{
  "hidden_size": 256,
  "rope_theta": 10000.0,
  "init": "uniform",
  "init_out_by_depth": true,
  "optimizer": "adamw",
  "beta1": 0.9,
  "lr_head": 0.0109,
  "warmup_steps": 332,
  "batch_tokens": 65536
}
Each number is 128 + 24 x the weight over the matrix's rms, rounded and kept within 0 to 255. Layers, rows and columns count from 0.

# layer 5 attention key, 256x256, rms 0.0721, rows 215-228, columns 0-255
[[132  82 160 122 136 130 131 105 141 125 140 112 145 131 123  97 120 136 169  89 130 139 158 127 125 168  80 119 142 156 115 132 108 131 146 151 108 150 118 131 124 218 100 104 114 145 147  91 139 133  83 119 155 154 142 111 139 102 150 157 114 148 115  85 161 143 144 101 135 118 152  96 129 109 156 141 126 133 106 113 119 127  95 132 144 130 131 158 120 150 135 129 101 133 107  61 164  97 108 127 161  96 149 150 121 132 139 101 155 140 158 108 113 116 185 115 106  83 124 107 127 156 122 148 137 104  98  94  75  87 146 161 115  79 132 129 129 156 150 125 168 124 122 141 108 100 148 126 100 118 125 119 146  90 124 127 120 132 142 162 141 135 150 156 144 117 126 148  86 156 118 126 110 144 108 113 165 106 143 113 163 132 149 150 109 108  74 112 114 128  97 111 132 144 129 140 130 152 110 140 113 133 151 157  97 120 127 147 111 134 151 115  92 108 113 111 127 105 146 120  90 147 124 114 128 164 132 112 155 146 116 149 151  95 121 127 100 102 113 140 123 106 128 118 121 151 115 100  99 113 151 145 114 139 144 129]
 [145  99 113 158 125 158 129 134 126 169 101 112 138 132 132  66 138 144 135 139 138 166 139 198 156 130 129 182 123 114 136 142 156 136 124 188 131  85 135 164 134 109 108  65 128  81  99 138 165 125 138 145 153 123  94 121 138 103 130 127 120 143 110 114 130 118  65 129 136 124 110 133 119 105  50 127 122  99 129 108 127 126 159 141 110 153 141  61 114 104 132 109 144 175 129  96  76 172 135 136  97 121 130 142 157  88 115 137 131 126 106 167 165 121 157 119 153 110 122 111 129  92 133 162  97 149 156 166 126 178 161 118 141 147 141 157 157 108 130 159 134 112 158 137 136 142 126  97 116 120  68 141 122 136 144 142 116 120 109 118 116 132 160 128 193 140  76 109 125 151 125 112 143 142 120 130 154 158 158  90 134 132 112 128 138  83 124 152 121 131 114 127 112 126 156 133 124 118 102 132 133 134 118 166 138 122 152 105 141  86 141 104 144 176 146  84 132 111 142 141 139 118 186 135 145 150 138  90 100 101 135 119 168 145 184 112 124 149 116 118 182 171  97 117 113 122 119 133 127 128 135 138  81  90 138 119]
 [120 101 106 139 130 131 180 124  96 124  51  87 130  95 159  60 122 162 114  90 137 144  98 123 119  96 141  86 158 123 134 125 138  88 135 100  91 110 111 115 152 124 160 144 114  90 162 120 101 103 110 135 113 112 130 157 114 146 138 135 123 140 186 145 156 109  83 136 175  93 149 148 129 116  58 151  96 144 149 108 120 140 175 135 151 144 100 122 128 142 143 157 126 124 183 154 125 131 110 137 121 121 137 168 173 141 131 159 131  98 148 155 124  90 114 129  50 186 112 158  92 117 135 106 120 132 145 156 124 116  69 114 137  95 132 184 161 132 116  58 111 130  77 116 114 120  64 124  95 117 134 159 164 132 125 192 143 154 125 155 118 139 156  92 141 128  85 114 129 110 165 163 106 147 115 133 127 139 161  95 114 115 134 111 133 121 133 144  97 143 131 122 128 125 140 143 149 131  88 130 124 151 106  99 148 149  96  65 109 132 145 118 112 126 113 134 157 157 146  99 115 120 117 153 164 123 121 187 126 107 121 120 100 129 113 144  91 120 111 145 191 188 118  96 137 111 129 146 127 111 136 104 122 102 118 166]
 [ 91 144  96 162 149 160 166 127 119 141 120 137 123 133 134 121 109 149  95 135 134 141 101 138 134  97 105 192 107 129 134 119 132  98  65  86 143 113 110 142 111  70 146 158  81 149 152  99  92 113 152 147 127 122 119 176 123 147  72 123 172 130 179 135 112 106  89 157 174 132 139 204 140 102  98 123 126 132 138 110 122 104 176  97 141 115 110  91 148 140 138 122 188 137 143 202 118  83 135  99 109 118 135 136 105 115 126 182 102 123 138 127 165 108  78 145 157 136 157 150 134  87  91 161 106 156 144 120 160  87 134 110 195 104 110 136  98  76 143  79 144 101  87 131  96 151 114 168 137 109 121 153 126 155 138 131 165 105  97 146 113 136  95  70 124 135 156 138 111 116 175 141 128 144 147 106 119 171 109 179 104 101  78 100 146 140 135 164 150 160 139 137 105 174 130 156 105 151  80  81 105 146 126  81 119 135  89 137  79  98 101 115 185 110 147 105 164 140  91 159 125 131 169 182 154 112 181 129  76 148 123 133 115 127 103 149 100 151 130 180 137 169 126 148 107 135 139 120 135 111 119 124 153 143 124 109]
 [139 114 119 147 164  79 113 158 157 155 128 113 157 131 106 146 135  82 145 120 122 138 110 108 155 144 134 149 134 147 131 134 150 129 177 136 135  60 139 137 161  88 102 125 147 149 135 132 124 150 146 166 136 123  82 163 147 131 124  88 132 134 109 120 105 108 133 129  89  97 132 139 117 122 137 121 126 159 142 143 157 178 113 129 125  97 158  71 159 158 132 164 106 149 160 107 176 155 151 127 129 122  92  98 141 104  88 132  72  97  81 120 108 102 124 132 138 143  78 119 138  91 158 122 122 155 101 188 141 130 179 108 141 154 125 109 146 125 114 162  94 136  93 163 154 152 103 122 112 126 147 116 119 104 109 164 126 131 115 100 169 141 120 122 149 111 154 133 147 106 157 137 115 125 147 193 137 127 115 128  61 104  92 129 120 165 143 111 169 143 141 129 100 145 138 157 156 146 142 115 142 149 125 144 167 154 173 106 120 131 118 126 133 132 107 113 150 129 121 203 131  88 163 153 163 126 121 117 112  96  93 130 139 140 127  63 155 135 147 109 124 119 106 115 128 116 135 128 156 151 130  84 117 154 115 145]
 [117 158  78 131  95 124 137 132 103 172  76 114 107  97 122 132 139 143  95 167 128 127 130  95 111 119 127 115 156 131 107 154 183 117 169 135 139 116  96 117 130  85 165 117 128 114 135  85 139 104 151 141  79  99 148 139  90 111 118 154 139 124 148 121 108  86 134 130 131 155 111 177 123  96 132 109  93 108 156 128 147 116 117 137  93 141 112 124 115 111 156 114 113 169 164 139 135 108 140 140 113 129 104 144 136 125 123 164  93  97  91 151 115 112 131 133 117  98 141 143 153 133 100 129 129 116 187 148 160 168 115 108 118 155 113 117 102 116 131 144 128 125 133 129 123 133 111 137 158 137 155 137 137 159 130 143 139 108 125 171 135 132 140 142 134 137 127 129 142 123 166 135  96  89 149 118 112 126 109 106 137 111 129 126 103  89 160 133 166 133 123  88 126 106 144 128 170 123 137 150 149 155 137 109 118 141 151 137 146 134  82 160 144  84  98 127 124 117 105 111 144  93 103 178 142 102 102 132 167 121 120  99 138 146 107 131 138 156 147 127 112 153 113 139 127 131 146 127 121 124 141 155 121 117 117 159]
 [145 140 133  97 129 126 134 119 126 119 105 167 123 137 144 153 125 114 125 104 134 126 145 115 125 121 127 126 121 149 123 149 127 140 143 163 127 149 115  98  99 135 196 154 135 187 120 136 110 156 169 124 169 131 158 111 121  92 140 103 139 112 136 156 155 106 177 120 125 102  97 113 141 137 164 126 106 140 111 139 164 139 110 146 117 128 114 119 153 100 110 138 128 125 162 128 149 116  73 160 159 131 161 153  84 113 135  94 144 123 129 104 151 113 139 172 122 118  95  89 110 132 116  83 119  90 131 148 126 115 106 165 137 110 181 155  80 126  90 127 148 133 114 112 159 110 131 111 169 135 122 164 121  85 150  75  75 163 102 116  84 137  90 148  93 123 133 143 117 152 113 100 117  93 102 134 120 186 112 128 158  93 106 127 122 134 121 104 138 121 129 153 135 102 104 128 105 166 132 130 114 118  79 119 147 163 146 129 146 133 120 129 120  68 133 115 113 157  85  86 130 151 142  82 120 130 130 142 124 120 120 121 129 119 106 159  92 143 152  99 146 123 127 133 122  90 134 147 124 169 166 162 155 104 140 162]
 [142 108 103 145  96  59 136  79 156 119 134  98 112 135 137 164 126 120 145 154 113 120 163 102 158 127 131  76 151 100 128 110 131 127 181 148 125 153 113  94 137 168 101  76 130 144 131 126 136 112 107 145 142 118 157 135 136 150 153 144 118 175  97 119 120  87 157 112 110 108 195  97 137 114 155 157  87 126 128 144 143 110  92 107 159 107 128 145  85  92 111 127  42 124 143  82 149 156 142 144 151 121 123 103 137 126 158 112 153 154 137 118 130 131 145 101 127 122 128 131 150 162 109 163 129 153 119 190 116 165 142 145  73 126 126 105 131 192 124 147 166 149 104 128 136  35  96 111 116 159 175 102  93 132  54 112 126 105 127 168  98 116 129 158  85 123 145 112 143 145 117 114 143  95  85 134 141  82 161 138 131 128 144 177  81 126 117  76  86 144 151  82 152 117 171  78 111 106 132 185 164 127 159 123  89 143 144 137 153 117 147 122 174 118 119 115 151 155 165 145 143 121 120 129 104 187 105  97 149 110  91 114 151 154 118 115 127 144  89  84  96 112 139 104 178 124 144 112 113 117 155 135  92 135  92 141]
 [135 123 130  83 124 101 141 113 130 152 158 159  77 127 142 150 101 102 139 126 124 121  92  99  96 135 170 115 107 168 120 119 121 109 169 160 130  97 123 111 111 144 146 138 116 117 126  68 168 165 157 108  88 172 150 114 145  62  83 138 149  91  77 163 121 132 143 143  90 124 140 111 147 144 164 121 123 128 157 104 185 153 124 152 122 110 163 123 124 131 144 155  92 126 149  89 101 172 126 156 135 132  87 110  94 144 123 136 154  77 109 116 131 148 192 176 111 122 121 138 188 132 183 137 133 105  68 105 120 118 117 190  65 154 118 132 146 161 106 175 143 128 135  97 146 123 165 128 149 131  99 130  99 102  87 123 156 180  75 136  79  65 121 157  70 128  95 160 126 142 122 109 117 145  88 177  90 159 128 135 174 137  87 132 109 165  90 123 131  80 157 100 158 126 116 144  96 118 150 169 176 139 102 141  87 113 155 142 114 123 136  44 154 103 131 141 112 155 135 127 114 118 165  93 122 116  86 129 140  77 144 123 150 120 104 102 132 142 115  72 136  85 102  65 111 124  62 125 122 172 153 116 166 157 127 125]
 [134 138 157 126 128 110 155 123 136 133 124 159 146 166 121 147 113 138 110 135 140 149 216  87  82 129 146 121 158 115  61 135 131 125 166 172 113 146 100 141 109 148 133 104 130 140 120 151 110 142 149 157 123 127 121 133 116 109 178 128  86 127  94  98 143 156 164  93 127 118 103 134 165 174 116 138 100 121 109 135 131 137  90 127 112 160 145 118 152  92 147 151  77 112  94 114 115 124 110 142 115 149 129 111  87 123 165 137 126 114 124 171 144 132 110  81 179 110 120 110 123  84 116 125 140 113  62 190 120 142 141 188 102 166 138 131  71 146 111 110 170 148 168  88 146  61  96 137 178 100 135 129 172 128  96  85 126  98 141 171 107 135  81 124  91 110 177 120 157 115 104 128 132 106  86 105 122 133 175 126 173 160 137 143 126 182 100 102 154 131 127 166 161 110 166 110  92  78 112 139 144  76 145 132 121 142 163 158 160 127 131 165 121  88 121 120 119 156 115 162 110 170 163 116  83 129  65 158 128  95  95 132 137 182 147 114 125 126 107  79 133 144 153 113 129 136 101 118 142 110 151 100 162 163 138 133]
 [115 123 147 139 128 118 119 132 134 148 139 173 137 154 141 136 112 164 144 158 119 124 167 131 139  79 139 140 130 106  64  86 135 219 124 150 104 103  99  97 121 118 109 161 125 106 132 109 102 171 148 149 132 109 134 115 111 132 129 131  71 113 142 101 136 171  89 118 171 116 125 156 110 132  98 131 132 159 132 180 135 139 123 103 122 126 124 114 150 148 160 110 112 148  98 128 137 101 101 166 120 119 122 133  94 107 114 135 118  92 124 139 165 112 148 127 137 158 171  57 114 141  95 149 172 126 110 117 153 152 140 116 112 117 148 120  90 147 164 107 100 106  90 137 124 166 176 180 133  95 132 151 106 146 106 143  73 136 135 119  93 121 117 134 143 197 145  84 151 130 108 126 170 140 127 111 104 135 136 143  89 113 124 142 135 140 105 143 126 134 153 111 141 133 112 166 105 163 107  90 112 128 105 155 143  94 132 157 149 128  91 122 142 173 134 103 116 121 149  65  86 153 122 118 102 104 136 121 111 123 101 110 144  67 111  94  89  65 116 125 133 139 101 110 121 132  95 142 144 116 158 156 138 118 137 108]
 [168 128 138  97 152 101 150 136 148 168 116 166 134 154 146 105  88 167 108 126 158 104 116 118 147 151 130  98 117 133 123  96 106 134 178 130 126 163 151 108 131 146  98 101 143 118 128 142 123 122 107 156 160 153 131 109 141 120 131 144 155 122 159 105 114 109 117 104  99 154 126  95 117 115 129  96 178  88 133 151 113 114 119 156 103 133 137  89  94 133 151 141 140  97  94 135  91 145 148 115 143 107 113 132  94 121 139 115 141 103 160 150 126 145 116 108 141 118 143 145 120 123 115  98 119 133  96  94  97 142 111 149 103  96 162 128 144 139 110 167 193 125 159  81 134 130 122 133 161 122 108 104 175 110 129 103 123 131 134 121 153 131  84 131 149 135 198 119 113 105 104 126 171 140 144 108 164 128 136  93 111 108 141 137 158 126 136  89 133  81 129 127 140 143 139 102 176 116 111 103 134 115 100 125 151 140 114 148 137 106 126 100 133 168 155 112 127 100 125 169 136 130 129 100  98 118 101 163 151 149 140 112 126 130  68 126 125 120 133 173 149 101 103 171 190 134 110 137 137 107 109 166 122 182 151 132]
 [101 123  91 134 112 118 152 134 183 150 129 129 109 136 131 122 189 141 113 143 119 120 123 123 175  72  79 151 167 145  99  75 129 164 101 115 134 136 146 105 134 112 136 100  77 141 164 164 100 162 113  77 154 128 153 150  83 191 154 103 127 143 152 118 139 118 104 118 170 142 135 153 131  94 105  64 106 100 154 158 121  87 118 100 142 139 120 109 145  91  83  95 197 158  91 202  66  75 132 169 158 154 138 144  99  99 115 124 144 107 117 127 144 175 113 133 147 131 194 125 140 145 115 142 107 140 209 165 191 192 103  64 149 104 109 166  86 117 184 111 136 133 133  83  65 176 152 148  91 143 159 111 143 189 116 113 111  87 195 118 175 120 110 143 120 118 147 102  92 109  81 107 136 104 137  86 162 150  89 102  95 102 126 177 150 115 145 167 125 159  90 132 119 121  98 155 109 150 128 154 161 145 135 102 135 136 108 162 165  76  86 179 170 182 122 153 126 163 114 104 133 107 114 146 125  85 129 156 126 144 151  83  92 167 127 133 146 144  88 124 122 134 146 125 121 122 122 119 129 139 101 125 138 158  76 134]
 [134 117 124 150 111  97 105 105 105 145 109 129 153 132 112 128 115 154 173 138 125 106 138 116 114 135 156 151 135 140 123 138 138 153 106 188 116 110 110 129 105 199 108 154 131  93 105  94 130 125 189 146 101 116  86 126 122 123 128 129 118 112 124 206 136  76 118 180 123 133 177 164 144 161 124 132 116 123 170  94 116 141 132 134 143 145 109  83 156  84 124 117 131 124 172 128 122  96 146 109 122 134 106 112 158 107  97 151 151 107 131 142 127  64  99  97 171 122 128 121  99 159 103 137 146 136  78 163 116  83 120 122 124 107 117 171 145  93 134 118  97 149 138 122 161 105 140 121  99 124  98  95 113 183 140 120 154 112  83 157 121 125 169 104 129 150 137 153 111 150 149 113 106 128 112 167  85  74 133 127 104 171 127 119 168 102 118 114  91 153 144 111  99 123 163 149  58 118  83 114  96 121 126 107 125 141 143 129 145 136 167 112 170 127 127 127 107  98 120 105 135 122 203 139 136 130  88 104 125 128 151 150 158 112 159  69 116 154 132 111 175 133  96  93 103 147 120  40 138 118 140 119 125 121 165  67]]
# layer 5 attention query, 256x256, rms 0.0722, rows 216-228, columns 0-255
[[141  87  64 136 136 161 167 141  85 118 118  97 176 106 129 116 113 131 133 129 127 121 116 129 161 149 107 118 112 154 110 121 130 148 100 143 114 158 124 104 124 123 124 165 132 141 122 156 117 148 149  94  99 117 147 159 151 153 147 111 150 134 134 143 144 111 121 116 130 177 115 144 138 132 133 112 143 108 104 150 157 159 160 102 147 130 121 159 132 137  73 114 126  85 150 138  96 169 171 113 120 109 138 110 161 122 144 132 131 164 158 154 161 137 106 147 121 161 150 137 141 143 150 126 161 129 128 109  98 127 117 136 170 130 153 140  86  77  92 125  83 123 103 190 136  94 138 125 140 135 139 122 155 127 134 110 105 132 185 144 112 137 124 162 179 148 117  64 168 107 117  95 126 178 126 173 136 122 139 109 135 140  88 120 141 141 106 169 168 117 131 128 121 147 166 122 111 130 160 109 141 179 108 125 118 124 122 106 124  77 165 110 136 143 134  51 111 103 127 133 109 118 105 104 108  84 189 143 107 141 112 146 140 122 152 135 156 145  79 136 104  99 175 127 126 128 159 127 198  92 152  91 146 123  83 166]
 [124 145 148 107 127 117  84 107 108 116  95 115 109 140 147 114 132 126 104 143 127 133 124 139 122 134 132 127 109 123 147 102  90 144 121 121 153 122 139 111 120 115 171 151 115 113 132 116 118 108  92 140 128  80 166 123 137  87 114 145 143  96 171 120 140 123 150 141 123  94 162 194 109  92  74 164 126 122 123 166 100  94 117 105 122 106 120 148 158  98  98 120 126 170 171 128 121 134 119 130 134 141 136 138 111 130 132 173 164 105  97 117 143 114  81 122 126  81 108 101  90 126 144 107 165 161 102 116 157 151 133 128 122  87 139 106 166 117 127 147  83 132 114  94 166  74 105 127 147  92 167 102 161 119 156 186  78 154  97 113 105 177 159  84 150 129 105  92 143 157 118  88  96 131 139 139 105 121  77 150 187 114 131 125 132 123 142 103 124  96 122 138 117 153 155 161 146 108 108 136 146 133 172 134 132  96  88 138 140 131 135 159 128 112 116 149 133 125 165  99 164 120 109 124 107 119 145 110 145 166  84 125 140 132 108 136  78 113 132 165 135 106 165  95 144 155 114 114 169  86 156 128 100 145 126  97]
 [145 111 130 128 123 116 108 137 109 123  93  98 161 143 190 105 128 142 145 153 114 152 140 148 159 132 104 152  96 141 163 140 136 132 106 144  91 127 156 164 113 100 128 102  89 123 118 100  97 113 107 157 137  68  77 134 137 133  61 155 177 136 127 133 131 100 123 138 133 119 154 109 117 126 104 160 145 134 117 109  98  99 102 129 136 133 137 132 100 118 109 109 161 172 100 136 151 136 129 118 157 114 121 150 115 108 111 180 122  95 148 120 118 118 118  85 134 100 146 104 124 174 134 152  94 125 104 110 145  84 101 141 149  87  79 107 153  92 127 126 125 136 146 133 133 117 140 138  84 142 126 116 109 125 131 147 147 133  88 117 152 128 130 106 173 149 128 126  94 162 157 115 139 118 137  97 117 112 102 101 102 153 126 121 159 129 138 120  96 132 119 125 106 128 148 129 118 134 111 118 114 114 112 122 123 162 140 150 140 156 148 117 163 139 151 101 112 132 175 128 126 139 146 153 107 191 155  91 120 162 142 156 163 118 113 153  83 142  98 146 134 105  99 129 113 138 161 116 151 101 156 153 103 126 145  87]
 [109 137 110 129 114 105 113 136  94  96 169 102 163 121 141 134 141 119 140 119 105 176 124 123 111 135 130 113  79 152 134  76 117 120 103 117 116 110 149 131 122 140 100 106 109 123  92 120  98 118 107 121  82 141 170 129 103 179  95 115 182 127 149 107  78 121 116 105 110 122 155  92 142 141 134 127 124 144 117  86 126 151 137 164 125 140 185 121 101 144 115  90 119 162 166 119 113 157 152 103 133 138 132 136 167 173 120 124 115 111 117 106 125 117 135 150 120 136 110 147 153 199 127 130 127 152  85 122 182  95 150 140 145 137 120 124 112 141  76 108 121 157 149 120  94 104 148 119  88 161 118 124 133 129  89 135 162 162 137  93 141 162 175 101 164 116 127 121 124 126 129 135 165  99 158 148 154 119 117 128 122 104  97  99 165 129 119  98  84 152 119  90 134 140 175 140 163 123 127 138 130 106 159 132 101 170  89 151 151 135 180 115 146 137 132 175 126  64 183 112 165 120 155 116 143 126 145  90 144 187 112 158 167 133 110 133 106 149 113 147  78 102 166 110 105 110 135  74 131 118 153 155 120  95 129 140]
 [119 144 111 164 112 108 111  95 161 144 142  77 123 117 135 120 134 124 145 139 116 167 132 106 123 154 159 160 134 153 133 107 110 168 142 100 144 139 112 154 154 119 124 125 115 121 121 169 126 137 120 167 105 127 142 110  94 150 104 161 114 132  79 158 116 124 145 101 102 108 164 153 117 123 105 129 117 163 120 141  97 121  77 155 128 145 177 122 139 137 107  80 122 181 169 105 141 137 164 118 141 145 137 113 122 140 131 126 133 131 126 118 124 113 128  76 115 115 149 126 131 154 130 115 160 130 117 136 118 146 116 140 141 148 117 150 116 135 120 143 138 121 117 121 105 104 116 133 116 127 141 111 147 130 138 166 112 160 106 117 153 144 148 122 160 105 117 100 124 153 124 115 151 131  97 121 108 126 154 168  90 135 140 125 151 156  93 121  70 113 142 119 121 140 114 154 122  98 103 139 165 118 166 128 117 132 112 163 110 130 132 147  92 155 120 108 163 111 186 117 114 125 151 124 133 133 131 100 117  76 137 124 134 122 117 102  90 129 130 131 122 133 138 103 158 144 136 105 113 100 153 129 114 116 141 126]
 [132  82 141 113 132  99  90 137 118 152 139 123 132 120 145 124 146 114 105 151  81 114 139  97 123  98 110 139 188  67 137 143 150 119 143 104  98 175 113 132 109  85 160 173 155 193 130 143 141 114 104  81 152  84 156 111 131 118 146 113  74  86 106 139 164 139  91 163 133 147 138 121 133 115 113 127 154 116  95 152 148 154 143 153 148 129 119 150 133 177 145  85 119 145 142  65 117  99 113 124 115 138 123 108 104 105 139 151  99 123 118 134 111  94  96 141 165 170 160  90 104  56  97 159 132  95 143  78  99 182 135 122 154 105 113 125 138 139 173 141 124  95 190 134 107 181 150 144 118 142 109 139 155 136 134  87 124 148  92 127 115 169  99 104 111 135 137 144 108 140 150 137 160 147 133 144  86  80 154 156 131 174 124 116 118 117  57 120 179 153 145 102 130 102 125 154 184 142 147 116 105 145 121 115 156 116 149 103 152 170 126 133 146 102 113 154 126 140 144 123 138 117 124 142 197  83 129 156 172 139 146 159 161 125  96  98 136  94 136 104  86 139 150 155 135 127 135 161 127 142 144 128 131 163 105 102]
 [102 137 147 118 107 126 133 143  98 140 205  89  70 142 113 122 123 146 124 129 153 139 124 104 128 156 138 101 144  73 111  96 110 130 134 151 143 152 114 138 143 161  88 114 181  92 117 136 160 168 119 129  93 158 130 111  79 149 164 161 104 147  84 149  86 120 179 139 153 191 127 127 121 150 156  89  78  88 139 128 139 124 139 130 116 116  94 129 102 155 134 146  75 137 128 102 105 100 150 139 120 136  97 101 117 135 153 131 133 123 161 144 120 101 139 136  81  91 100 154 153 111 139 108 116 139 132 150 137 144 139 113 105 143 107 164  93 174 169 151 138 132 126 131 167 148  87 106 120 118 129 130 137 148 115 142 109 130 174 120  69 156 102 142  86 140 129 126 139 136 129 158  98 124 122 180 126 137 150 151 141  92 132 113  46 128 122  94 104 112 153 100 195 153 134  73 133 108 120 141 146 128 192 113 114  69 142 148 107  92 155 121 105 113  97 153 168 116 118 155 113  98 144  69 135 101  63 137 151 123  81 100 140 132 104 113 143 130 184 100 114 127 104  74  96 125 108 119 124 103 132  95 119 114 138 144]
 [144 150 100 107 125 148 135 179  90  61 127 157 145 172 151 142 138 149 148 148 133 112 144 141  92 124 155 117 147  86  96 102 151  98 150 125 135  80 117  80 137 145 128  98 128 170 101 167 101 121 119 160 139  91 164 123 141 100 147 109 120 148 119 121 122 148 134 107 165 129 143 139 139 179 151 119  95 158 108 157 119 129 165 149 130 131  94 159 126 159 149  89 136 121 140 124 183 116 135 129 184 118 171 103 103 140 122 138 104 148 115 131 113 185 116 123 175 153  75  70 129 102  90 154  70 109 111 127 118 172 117 155 153 126 123 147 130 118 116 147 121 104 113 140  93 147 109 175 134 120  73 127 109 138 116 145 126 153  99 122 106  92 122 103 115 116  67 207 142 189 122 127 143 121 135 128 132 116 165 182 122 131  88 144 109  70 156 102 140 145 161 116 128 145 110 134 105 118 141 138 124 134 104 116 153 138 129 125 139 184 143 125 107 101 132 116 117 114 104 127 106 152 116 117 118 147 118 153 148 101  86  87 144 130 115 153 157 133 143 121 132  94 118 116  98 111 205 149 112 165 112 132 128  78 159 160]
 [120 131 131 109 101 130 152  88 157 168  84 126  85 108 136 115  93 103  91 121 102 130  77 122 128 115 130 113 168 142 110 150 131  75 151 130  99 154 108 130 138 111  61 162 124 169 137 159 172 127  76 102 104  96 137 112 108 111 161 134 118  91  94 140 138 111 106 174 115 153  73 110 108  85 129 159 119 108  83 132 129 137 179 171 136 134  95 162 142 172 132 103 119 149 106 152 119  90 123 122  99 127 149 114 135 152 136 135  94 121 103  96 123 161  85 143 112 146 161 179 161 104 126 122 125 133 161  86 123 189 160  77 106 177 112 141 120 160  95 125 123 109 159 123 145 138 133 100 108 128 108 158 162 116  98  90 173 125 122 160 115 143  64 163 131 109 125 147 124 138 131 116  75  90 137 120  78 114 145 118 112 155 139 137 143 102 130 134 158 125 126 115 123 114 146 101 180 117 113 121 128 177 141 159 111 110 149 144 143 175 169 148 159 105 145 122 117 115 125  92 131 146 140 116 141 112 110 174 198 138 125 114 153 140 123 149 160 141 128 154  96 130 127 120 151  99 122 160 155 174 169 130 149 103 150 131]
 [160 157 127  76 155  84 137 121 148 139  72  90 157  64 123 116 151 145 130 103 111 109 132 106 120 140 161 142 141 162 155 151 116 155 104 153 123 141 129 151 123 108 126 129 132 117 141 114 139 139 129  99 118 131 130 102 153 133 116 118 104 145 122 130 175 142  94 118 115 138 105 143 135 126 106 143 156 122  74 175  95 118  66 181 138 142 150 116 172 103 121  98 118 103 159 115 137 169 126 137 105  83 158 158  91 169 155 124 135 121  87 138 150 171 126 113 119 101 135 124 147 115 104 117 135 108 135 154  87 127 120 121  93  99  87 126 157  91  62  85 154 114 173 118  96 131 154 117 142 120 156 133 136 136 112  78 114 120 155 129 142  65 176 116 181 144 137 104  76 152 204 120 115 148 115 129  82  95 107 131 136 122  97 141 119 113 175 115 122 105 128 128 143  97 124 162 147 163 136 115 116 141 116  84 126 174 141  91 126 139 116 116 221 153 108 113  88 145 122 119 126 178 105  94 116 166 154 128 151 133 129 133 151 117  97 127 144 116 125 113 103 112 138 139 120 105 168 141 165  67 159 110 121 144  95 103]
 [136 174 133  99 149 140 125 126  93 112 139 176 161 109  72 138 104 107  96  86 152 173 130 106 162 118 167 113 104 131 119 111 154 158 135 126 130 110 150 126 120 128 101 111 128 159 140 163 134 112 118 138 110 131 181 109 123 119 124  97 130 118 145 139 132 125 135 126 164 189 104 117 119 117 159  88 140 134 127 134 110 143 147 128 116 125 115 120 132 135 138 140 127  84  96 149 177 164 142 140 160 133 101 129 105 141 158 116 109 107 131 134 143 124 174 167 151 122 121  99  99 134 103 108 100 119 144 178 143 124 116 140 125 117 137 142 117 107  90  58 151 105 126 115 105 127 126 141 176 139 116 135 130 120 137 130 136 128 115 140 134 102 121 121  97 123 135 191 129  91 103 157 111  90 167 118 126 140 151  81 204 154 101 168 195 113 124 114 162 186 103 172 132 109 112 110 117 129 112 147 114 147 125 140 114  99 103 138 114 133 112 152 141  90 112 124 134  82 119 153 122 163 117 145 133  89 133 111 141 110 122 110  95 143 123 150 110 105 180 113 125 156 172 137  93 122 135 154 167 143 112 118 116 113 160 139]
 [110  85 130 158 118 148 149  98 119 166 116 123 131  83 157 137 111  84 115  65 125 112 108 126 183 146 157 138 122 130 157 102 128 152 125 119  88 170 117 167 101 124 159 100 116  96 138 148  87 138  98 122 142  94  84 121  77 152 133 136 157 144 192  62 143  85 108  93 142 119 146 167 131  71 130 124 119 114  79  89 154  82 118 195 113 131 108 134 107 180  78  72 126 148 103 113 146 134  83  90 145 108 124  90 158 144 103 105 128 170  97  83 150 128 140 108 130 101 116 165 157 166 124 106  59 163 178 176 149 146 123 129 128 125 148 158 139 126 147  69 147 137  92 145 112 141 132 128  85 129 120 154 122 156  66 131 142 119 179 132 169 136 115 157 114  91 103 160 115 134 178 124 161 176 124 130 149 118 116 148 104 106 108 156 134 144 160 125 117 135  94 146 116 166 151 111  80 163 137 130 110 152 134 141 150 198 135 155  69 148 117  96 131 123 136 118 104 105 175 136 114 166 171 129 149 104 128 106 108 118 135 104 138 136 126 100  62 138 122 156  86 132 119  86 115 143 163 108 141  67 135  79 128 155  82 124]
 [125 142 125 113 182 116 125 140 132 141 142 111 120 122 162 110 154 145 117 146 111 151 119 139 107 125  89 160 134 160 117 121 106 123 167 116 128 158  99 131 144 165 123 133 114 124 173 200 182 162 208 128 123 165 133 146 164 106 147 115 174 116  99 191 156 152 110 139  78 137 156  90 125 140 120 152 163 156  96 186 146 190  98 142  87 112 154 142 142 133 149 151 125 172 100 107  99 136 156 156 149 168 154 120 125 123 137 139 127 104 130 144 122 203 125 140 148 143 111 133 132 153 135 114 144 145  93 112 114 172 155 193  99 116 134 102 133 153 118 100 143 128 148 130 153 126 130 120 122 141 141 162 119 107 189 117 153 187 105 115  67 129 137 153 138 131 142 104 129 148  91 110 102 192 106  99 120 137 154 126 142 154 160 164 101 129 147  70  73 127 164 107 138 156  94 165 182 108 157 162 124 120 158 150 123 142 133 138 120 130 181  98 167 179 129 144 147 114 118 120 148 148 128 100  88 155 149 124 108 112 123 162 128 119 172 159 116 115  85 109 116 113 130 134 143  44 137 126 180 120 117 146  74 108 130 105]]